{
  "num_key_value_heads": 5,
  "norm_eps": 1e-06,
  "positions": "rope",
  "qk_norm": true,
  "parallel_block": false,
  "init_std_down": 0.0,
  "lr_mult_down": 2.0,
  "decay_fraction": 0.883,
  "final_lr_fraction": 0.0,
  "batch_tokens": 32768,
  "max_seq_len": 512,
  "dataset": "wikipedia_en"
}
Each number is 200 + 30 x the weight over its row's rms, rounded and kept within 0 to 999. Layers, rows and columns count from 0. The size before them is the row's rms in percent of the matrix's.

# down: layer 2 MLP down (transposed), 640x160, rms 0.218, rows 282-301, columns 80-159
# up: layer 2 MLP up, 640x160, rms 0.226, rows 283-302, columns 80-159
down282,097,196,213,206,153,178,148,148,166,244,192,226,182,192,214,214,179,201,233,229,163,216,174,167,161,153,178,214,261,197,222,194,248,215,164,210,223,180,199,208,194,226,188,182,217,182,134,223,171,274,194,209,216,196,252,230,192,250,218,179,169,217,194,149,165,181,252,247,138,166,157,181,210,229,232,179,171,208,236,196,218
up283,074,165,170,219,191,220,205,192,235,191,240,159,209,217,162,221,211,183,176,197,209,184,197,259,166,177,207,201,220,185,218,206,138,176,239,239,208,203,240,260,252,215,136,197,149,195,191,194,198,231,197,275,194,214,218,209,209,234,148,204,150,185,215,258,168,201,203,192,215,162,138,215,184,255,160,262,162,252,224,132,131
down283,079,211,164,229,221,192,185,182,205,205,177,180,213,173,169,161,235,197,77,230,253,178,222,189,259,250,160,251,220,249,167,185,162,211,206,192,196,225,232,173,161,175,258,197,203,191,180,166,182,172,184,232,173,195,226,205,190,247,192,207,269,212,183,172,207,189,215,224,236,193,228,149,235,178,154,213,198,209,209,210,207
up284,104,166,212,178,168,159,188,239,192,239,189,232,197,207,227,223,197,200,226,187,178,173,152,231,205,203,249,237,150,140,182,169,155,209,250,182,239,253,164,144,233,198,245,210,168,240,180,170,183,161,202,144,216,195,219,177,259,229,196,236,254,167,221,159,192,236,168,208,205,201,220,259,185,235,245,148,168,189,207,154,239
down284,110,249,199,226,208,143,207,200,189,148,176,259,210,185,177,185,211,185,191,193,163,215,163,227,201,160,175,240,179,214,241,221,246,192,192,214,272,230,193,186,185,179,190,254,236,170,177,172,247,210,145,173,200,175,140,200,200,139,190,206,189,188,184,214,207,228,171,226,189,184,229,166,277,173,207,224,225,228,167,170,182
up285,103,173,192,204,247,213,246,207,217,175,182,184,189,157,188,194,232,279,183,237,242,197,188,202,168,177,189,166,228,221,195,207,196,207,193,242,146,166,158,239,230,181,239,224,137,206,194,183,232,246,148,203,218,221,190,227,197,184,201,253,209,139,205,195,232,188,175,176,215,229,195,261,196,222,222,242,193,202,197,184,262
down285,109,198,265,236,197,253,202,227,259,238,159,162,165,202,160,182,206,183,212,213,236,194,174,216,222,228,170,175,150,207,171,211,236,231,277,205,179,228,166,175,162,199,185,192,222,180,190,219,199,214,187,165,221,227,238,231,235,218,161,217,217,237,209,209,242,215,212,175,187,234,225,202,214,151,212,153,156,205,178,208,215
up286,103,200,179,196,191,287,176,179,149,222,193,154,228,179,206,185,245,235,189,221,226,205,192,209,175,237,197,182,202,181,155,189,210,185,215,213,226,197,153,197,180,192,209,220,230,193,181,216,210,192,214,201,186,199,199,203,191,200,159,253,174,161,165,194,170,151,131,203,190,217,225,211,233,235,208,213,202,229,237,216,227
down286,101,137,167,216,205,190,180,245,197,197,229,220,208,193,171,261,184,228,209,134,198,171,225,245,207,173,232,249,192,208,166,203,179,230,174,157,211,170,216,182,183,195,200,243,129,246,204,144,191,222,178,239,202,182,237,195,253,175,231,198,233,185,228,178,207,190,228,224,199,265,201,194,173,240,221,143,195,180,198,246,182
up287,096,249,230,192,204,203,179,217,210,182,135,171,219,192,205,203,208,222,242,200,182,233,161,168,222,209,176,237,188,236,242,185,185,202,242,156,222,189,227,241,241,202,233,165,212,240,183,157,216,148,224,214,223,207,149,186,216,201,258,203,201,207,263,228,167,220,169,187,166,193,173,188,192,195,243,209,183,210,207,151,244
down287,100,175,171,222,175,225,179,248,222,211,210,222,200,206,169,142,215,197,255,174,227,224,214,167,238,267,177,176,179,254,209,220,167,220,181,175,230,193,208,215,167,252,173,219,199,204,211,209,244,196,223,249,208,223,193,207,190,240,194,195,208,250,229,166,214,211,139,216,158,150,210,205,188,173,208,210,200,202,210,154,171
up288,096,206,165,166,172,222,207,278,169,232,204,228,190,191,182,205,209,215,208,198,223,141,216,189,201,213,267,177,228,150,189,120,172,201,195,194,220,178,180,155,185,195,183,227,189,269,167,197,292,236,177,189,178,256,191,198,195,203,224,166,204,210,191,203,163,272,172,171,205,206,162,196,171,223,210,176,211,235,191,209,168
down288,100,248,208,245,188,198,180,227,218,197,209,159,219,229,212,220,222,135,178,179,237,200,183,233,160,199,174,237,218,130,215,223,193,167,173,218,173,201,171,184,206,194,202,185,219,163,188,154,160,186,183,224,225,231,98,225,219,166,178,219,249,179,238,224,221,198,217,204,196,233,217,181,205,233,184,198,224,239,196,219,191
up289,089,207,194,176,222,177,204,174,102,185,291,214,227,153,197,176,194,170,154,234,239,221,139,192,211,175,180,191,216,203,220,212,140,222,175,220,192,170,186,274,151,201,215,177,147,164,207,179,209,206,184,205,228,190,203,214,151,227,209,217,205,206,188,258,167,224,207,161,241,220,146,193,210,208,228,255,205,217,221,190,200
down289,088,153,206,218,164,244,205,157,226,146,189,216,217,135,185,220,203,195,134,136,154,199,282,157,196,143,233,197,173,234,199,258,222,207,225,243,205,229,169,215,176,233,214,197,189,208,205,238,206,186,174,156,210,239,185,218,154,179,198,201,199,232,221,209,179,183,234,216,187,195,227,191,189,177,229,238,192,231,220,219,230
up290,100,145,199,160,216,166,182,234,186,215,173,195,207,199,197,226,193,193,235,194,201,233,171,198,160,173,199,189,143,198,247,217,244,240,181,224,211,275,177,195,209,202,232,228,184,192,216,245,257,211,162,144,195,285,236,203,215,202,210,207,184,194,247,202,236,195,177,215,232,219,171,190,218,157,214,270,184,237,221,235,205
down290,104,181,213,210,195,207,202,166,205,222,185,168,190,215,173,168,146,216,203,161,213,179,218,195,225,215,171,202,194,165,209,206,136,190,200,160,182,190,224,149,248,206,177,211,183,203,166,171,274,204,256,220,166,202,177,224,223,167,131,183,146,211,168,194,181,218,194,187,199,194,211,190,189,207,230,210,224,197,208,177,191
up291,088,201,207,202,191,258,281,204,218,191,187,215,167,135,189,209,242,176,240,225,128,230,237,175,215,278,250,211,179,185,176,165,217,161,220,176,191,258,213,166,211,189,223,213,228,246,174,200,222,224,178,250,166,177,208,150,161,235,136,216,206,234,199,205,189,183,214,170,220,187,200,161,181,231,212,220,219,186,230,212,245
down291,084,216,183,206,224,223,183,237,209,195,195,202,146,208,241,194,217,258,150,202,166,144,225,252,198,183,212,157,243,226,250,215,186,213,225,205,228,233,214,200,154,219,190,200,216,153,233,211,203,226,200,221,219,251,197,228,170,182,236,200,194,158,188,114,235,235,221,191,174,128,232,249,192,210,229,197,184,206,178,211,200
up292,091,210,196,162,222,233,225,193,225,239,199,168,193,204,228,176,156,187,162,163,244,192,175,272,167,195,182,210,216,139,162,179,124,247,187,212,180,224,225,200,181,117,234,162,193,171,182,263,145,213,227,185,237,155,183,208,172,213,137,212,279,201,208,251,177,236,219,172,197,191,200,199,203,210,194,198,180,204,182,175,199
down292,093,208,198,174,203,166,166,136,211,179,181,154,207,193,223,246,170,192,192,166,183,203,192,212,166,148,235,158,211,194,215,191,190,271,253,201,201,193,173,195,192,197,204,200,189,219,276,195,213,162,191,193,157,179,182,205,204,169,203,236,208,179,164,191,210,178,202,243,208,209,169,195,189,185,267,139,221,186,181,232,214
up293,089,122,279,211,173,158,205,204,185,228,266,158,199,198,186,223,238,219,191,160,234,191,171,236,220,191,221,185,221,200,233,193,206,185,207,217,214,233,180,182,226,120,200,250,140,180,178,201,211,170,167,220,202,147,232,181,217,188,180,185,206,198,186,189,164,163,159,200,232,183,153,199,179,145,231,195,260,187,188,201,211
down293,075,225,176,207,257,176,163,176,218,237,161,176,185,223,242,213,206,213,103,172,224,207,240,259,218,210,221,207,218,219,187,217,152,185,199,207,250,163,178,223,197,224,205,188,219,175,253,188,185,188,208,221,238,198,200,191,202,220,232,213,205,186,180,145,212,202,211,193,184,133,203,218,193,181,160,169,247,252,244,217,173
up294,092,212,202,170,180,135,180,195,188,167,204,187,218,152,197,172,193,185,238,263,167,207,162,182,163,195,184,237,200,187,236,207,204,213,201,213,182,223,255,215,263,193,229,206,162,261,146,196,233,255,177,190,200,254,216,207,229,236,169,243,199,227,235,200,225,199,164,168,171,181,221,239,172,178,168,175,234,215,209,220,195
down294,101,236,225,196,228,222,201,267,227,202,226,252,281,204,210,178,206,174,298,162,229,170,200,180,218,222,181,243,206,251,183,230,162,174,193,247,212,168,226,241,228,225,242,214,196,192,257,222,170,195,196,213,166,173,167,183,212,212,222,229,228,211,211,189,182,198,214,165,165,221,242,194,215,228,209,192,174,139,215,228,218
up295,106,207,197,158,204,163,205,223,179,128,242,203,205,209,195,224,256,224,209,189,181,158,180,223,198,194,176,201,210,214,197,109,211,212,190,187,178,157,207,219,188,147,201,184,199,265,216,192,183,149,233,240,198,219,182,188,202,233,203,130,216,194,187,214,246,216,183,222,188,215,107,247,204,212,178,170,184,209,155,214,249
down295,105,172,200,200,218,207,257,241,173,197,213,216,155,166,208,226,229,198,268,214,123,139,242,237,176,187,205,249,181,134,216,276,230,185,218,165,185,234,170,171,217,206,170,185,243,266,158,173,168,158,206,182,186,246,228,193,213,184,232,174,219,215,159,188,178,195,212,216,159,170,211,220,197,194,221,223,191,192,158,222,215
up296,112,198,193,216,176,197,224,210,233,201,231,194,213,221,205,211,206,206,183,169,199,211,223,226,177,185,180,218,193,198,199,188,230,243,203,170,173,190,192,176,156,194,248,245,205,178,222,216,183,248,205,184,136,206,228,203,219,132,223,213,203,240,171,193,174,191,228,186,214,197,154,239,232,210,242,232,175,180,179,246,169
down296,104,183,239,207,178,154,220,252,244,212,194,201,231,221,200,191,155,148,265,150,154,209,226,248,244,216,163,177,201,265,184,229,208,159,216,164,207,132,175,212,188,256,158,209,179,259,179,207,174,147,162,218,171,174,177,186,213,166,216,177,237,231,193,265,170,208,198,223,132,193,191,206,215,215,196,195,230,238,148,235,213
up297,107,198,313,229,184,183,203,179,217,169,213,209,220,194,215,228,199,205,157,201,214,207,167,218,207,165,208,198,223,182,179,215,128,164,169,207,254,240,192,170,187,153,237,220,219,173,182,220,219,185,172,194,237,249,209,125,224,182,210,210,260,203,182,166,213,216,231,226,156,227,176,244,181,150,167,206,170,165,266,189,260
down297,102,150,177,169,172,171,192,207,222,203,203,164,152,261,240,177,185,182,172,185,222,205,229,211,199,210,189,215,234,201,225,157,165,228,173,264,207,224,202,191,244,204,197,187,188,216,252,210,211,208,208,223,124,240,198,182,191,209,203,171,205,216,247,217,216,155,165,180,174,201,187,211,203,175,163,209,174,252,234,209,219
up298,072,148,183,176,243,197,201,227,248,232,250,171,244,184,171,208,190,185,225,218,206,227,151,161,196,160,192,211,255,149,250,284,206,182,248,161,229,180,203,237,165,163,181,196,209,198,219,219,198,250,224,206,202,176,224,202,214,196,175,179,202,213,211,210,213,199,156,185,201,237,238,213,206,223,202,224,198,192,174,146,158
down298,070,235,208,240,246,218,176,223,222,209,233,211,169,220,270,224,173,228,211,202,193,193,209,223,217,192,165,178,246,218,215,251,149,213,203,243,195,221,191,198,192,246,190,246,261,155,243,207,197,154,218,230,210,190,219,204,165,195,265,201,151,156,204,154,182,256,189,189,162,169,243,257,173,214,178,185,207,203,176,217,195
up299,098,187,166,120,179,180,179,193,177,162,229,216,246,204,185,174,211,227,180,277,200,190,224,201,197,210,252,208,248,219,158,181,190,147,239,261,232,253,177,199,200,117,195,240,198,212,232,191,183,255,207,208,216,212,131,182,194,237,231,209,191,163,194,172,291,166,238,191,125,230,231,224,201,192,212,202,205,212,181,221,175
down299,098,205,239,185,195,187,149,253,226,140,235,214,159,182,189,129,168,139,155,193,231,223,204,205,265,213,163,179,165,163,213,191,224,190,166,186,223,255,188,188,206,199,233,244,190,199,244,212,208,179,204,177,232,221,210,171,254,213,180,150,195,190,219,232,215,145,160,157,138,218,203,183,257,200,239,170,261,199,226,212,188
up300,110,218,190,237,172,245,169,228,184,202,245,194,153,214,242,168,164,244,217,291,209,185,201,226,148,177,151,209,179,193,222,179,247,221,232,165,217,209,133,158,282,219,204,210,217,181,202,194,158,186,221,175,196,144,220,212,174,163,179,199,191,189,240,205,199,191,238,238,210,197,209,202,189,205,260,172,221,192,166,224,185
down300,095,238,183,166,213,198,193,165,176,174,195,200,200,265,197,225,224,224,167,152,212,194,198,205,219,186,182,200,245,182,218,202,184,181,160,199,179,242,236,189,214,193,209,188,219,252,240,185,208,165,239,196,180,224,179,197,131,199,188,185,214,183,160,196,160,210,250,212,150,175,222,239,181,212,240,217,180,239,157,181,295
up301,101,192,188,228,175,232,162,154,124,219,213,218,211,200,240,242,198,193,154,276,180,177,140,227,180,182,216,189,166,204,200,158,207,121,195,237,213,211,132,195,205,208,166,215,160,245,229,153,218,155,191,188,216,211,200,219,183,127,191,192,212,140,212,176,188,176,229,199,248,177,215,211,193,193,133,238,230,230,191,216,186
down301,101,201,210,127,199,250,271,192,195,156,184,211,178,174,152,213,175,185,166,184,173,234,204,213,202,244,240,167,192,201,212,217,237,253,169,185,206,194,235,227,164,258,191,181,216,173,233,201,202,235,195,202,196,178,206,196,171,214,174,188,196,264,125,205,228,196,162,254,174,205,185,187,218,186,227,151,165,192,195,234,184
up302,112,250,174,214,202,215,168,284,137,213,182,183,221,222,172,140,138,164,193,214,187,199,240,199,175,227,166,138,133,205,201,202,231,239,187,216,182,169,183,237,215,238,215,237,217,209,201,207,209,230,210,199,151,191,165,205,205,173,184,141,169,180,234,162,225,200,220,158,202,233,172,247,196,123,193,228,196,204,215,242,222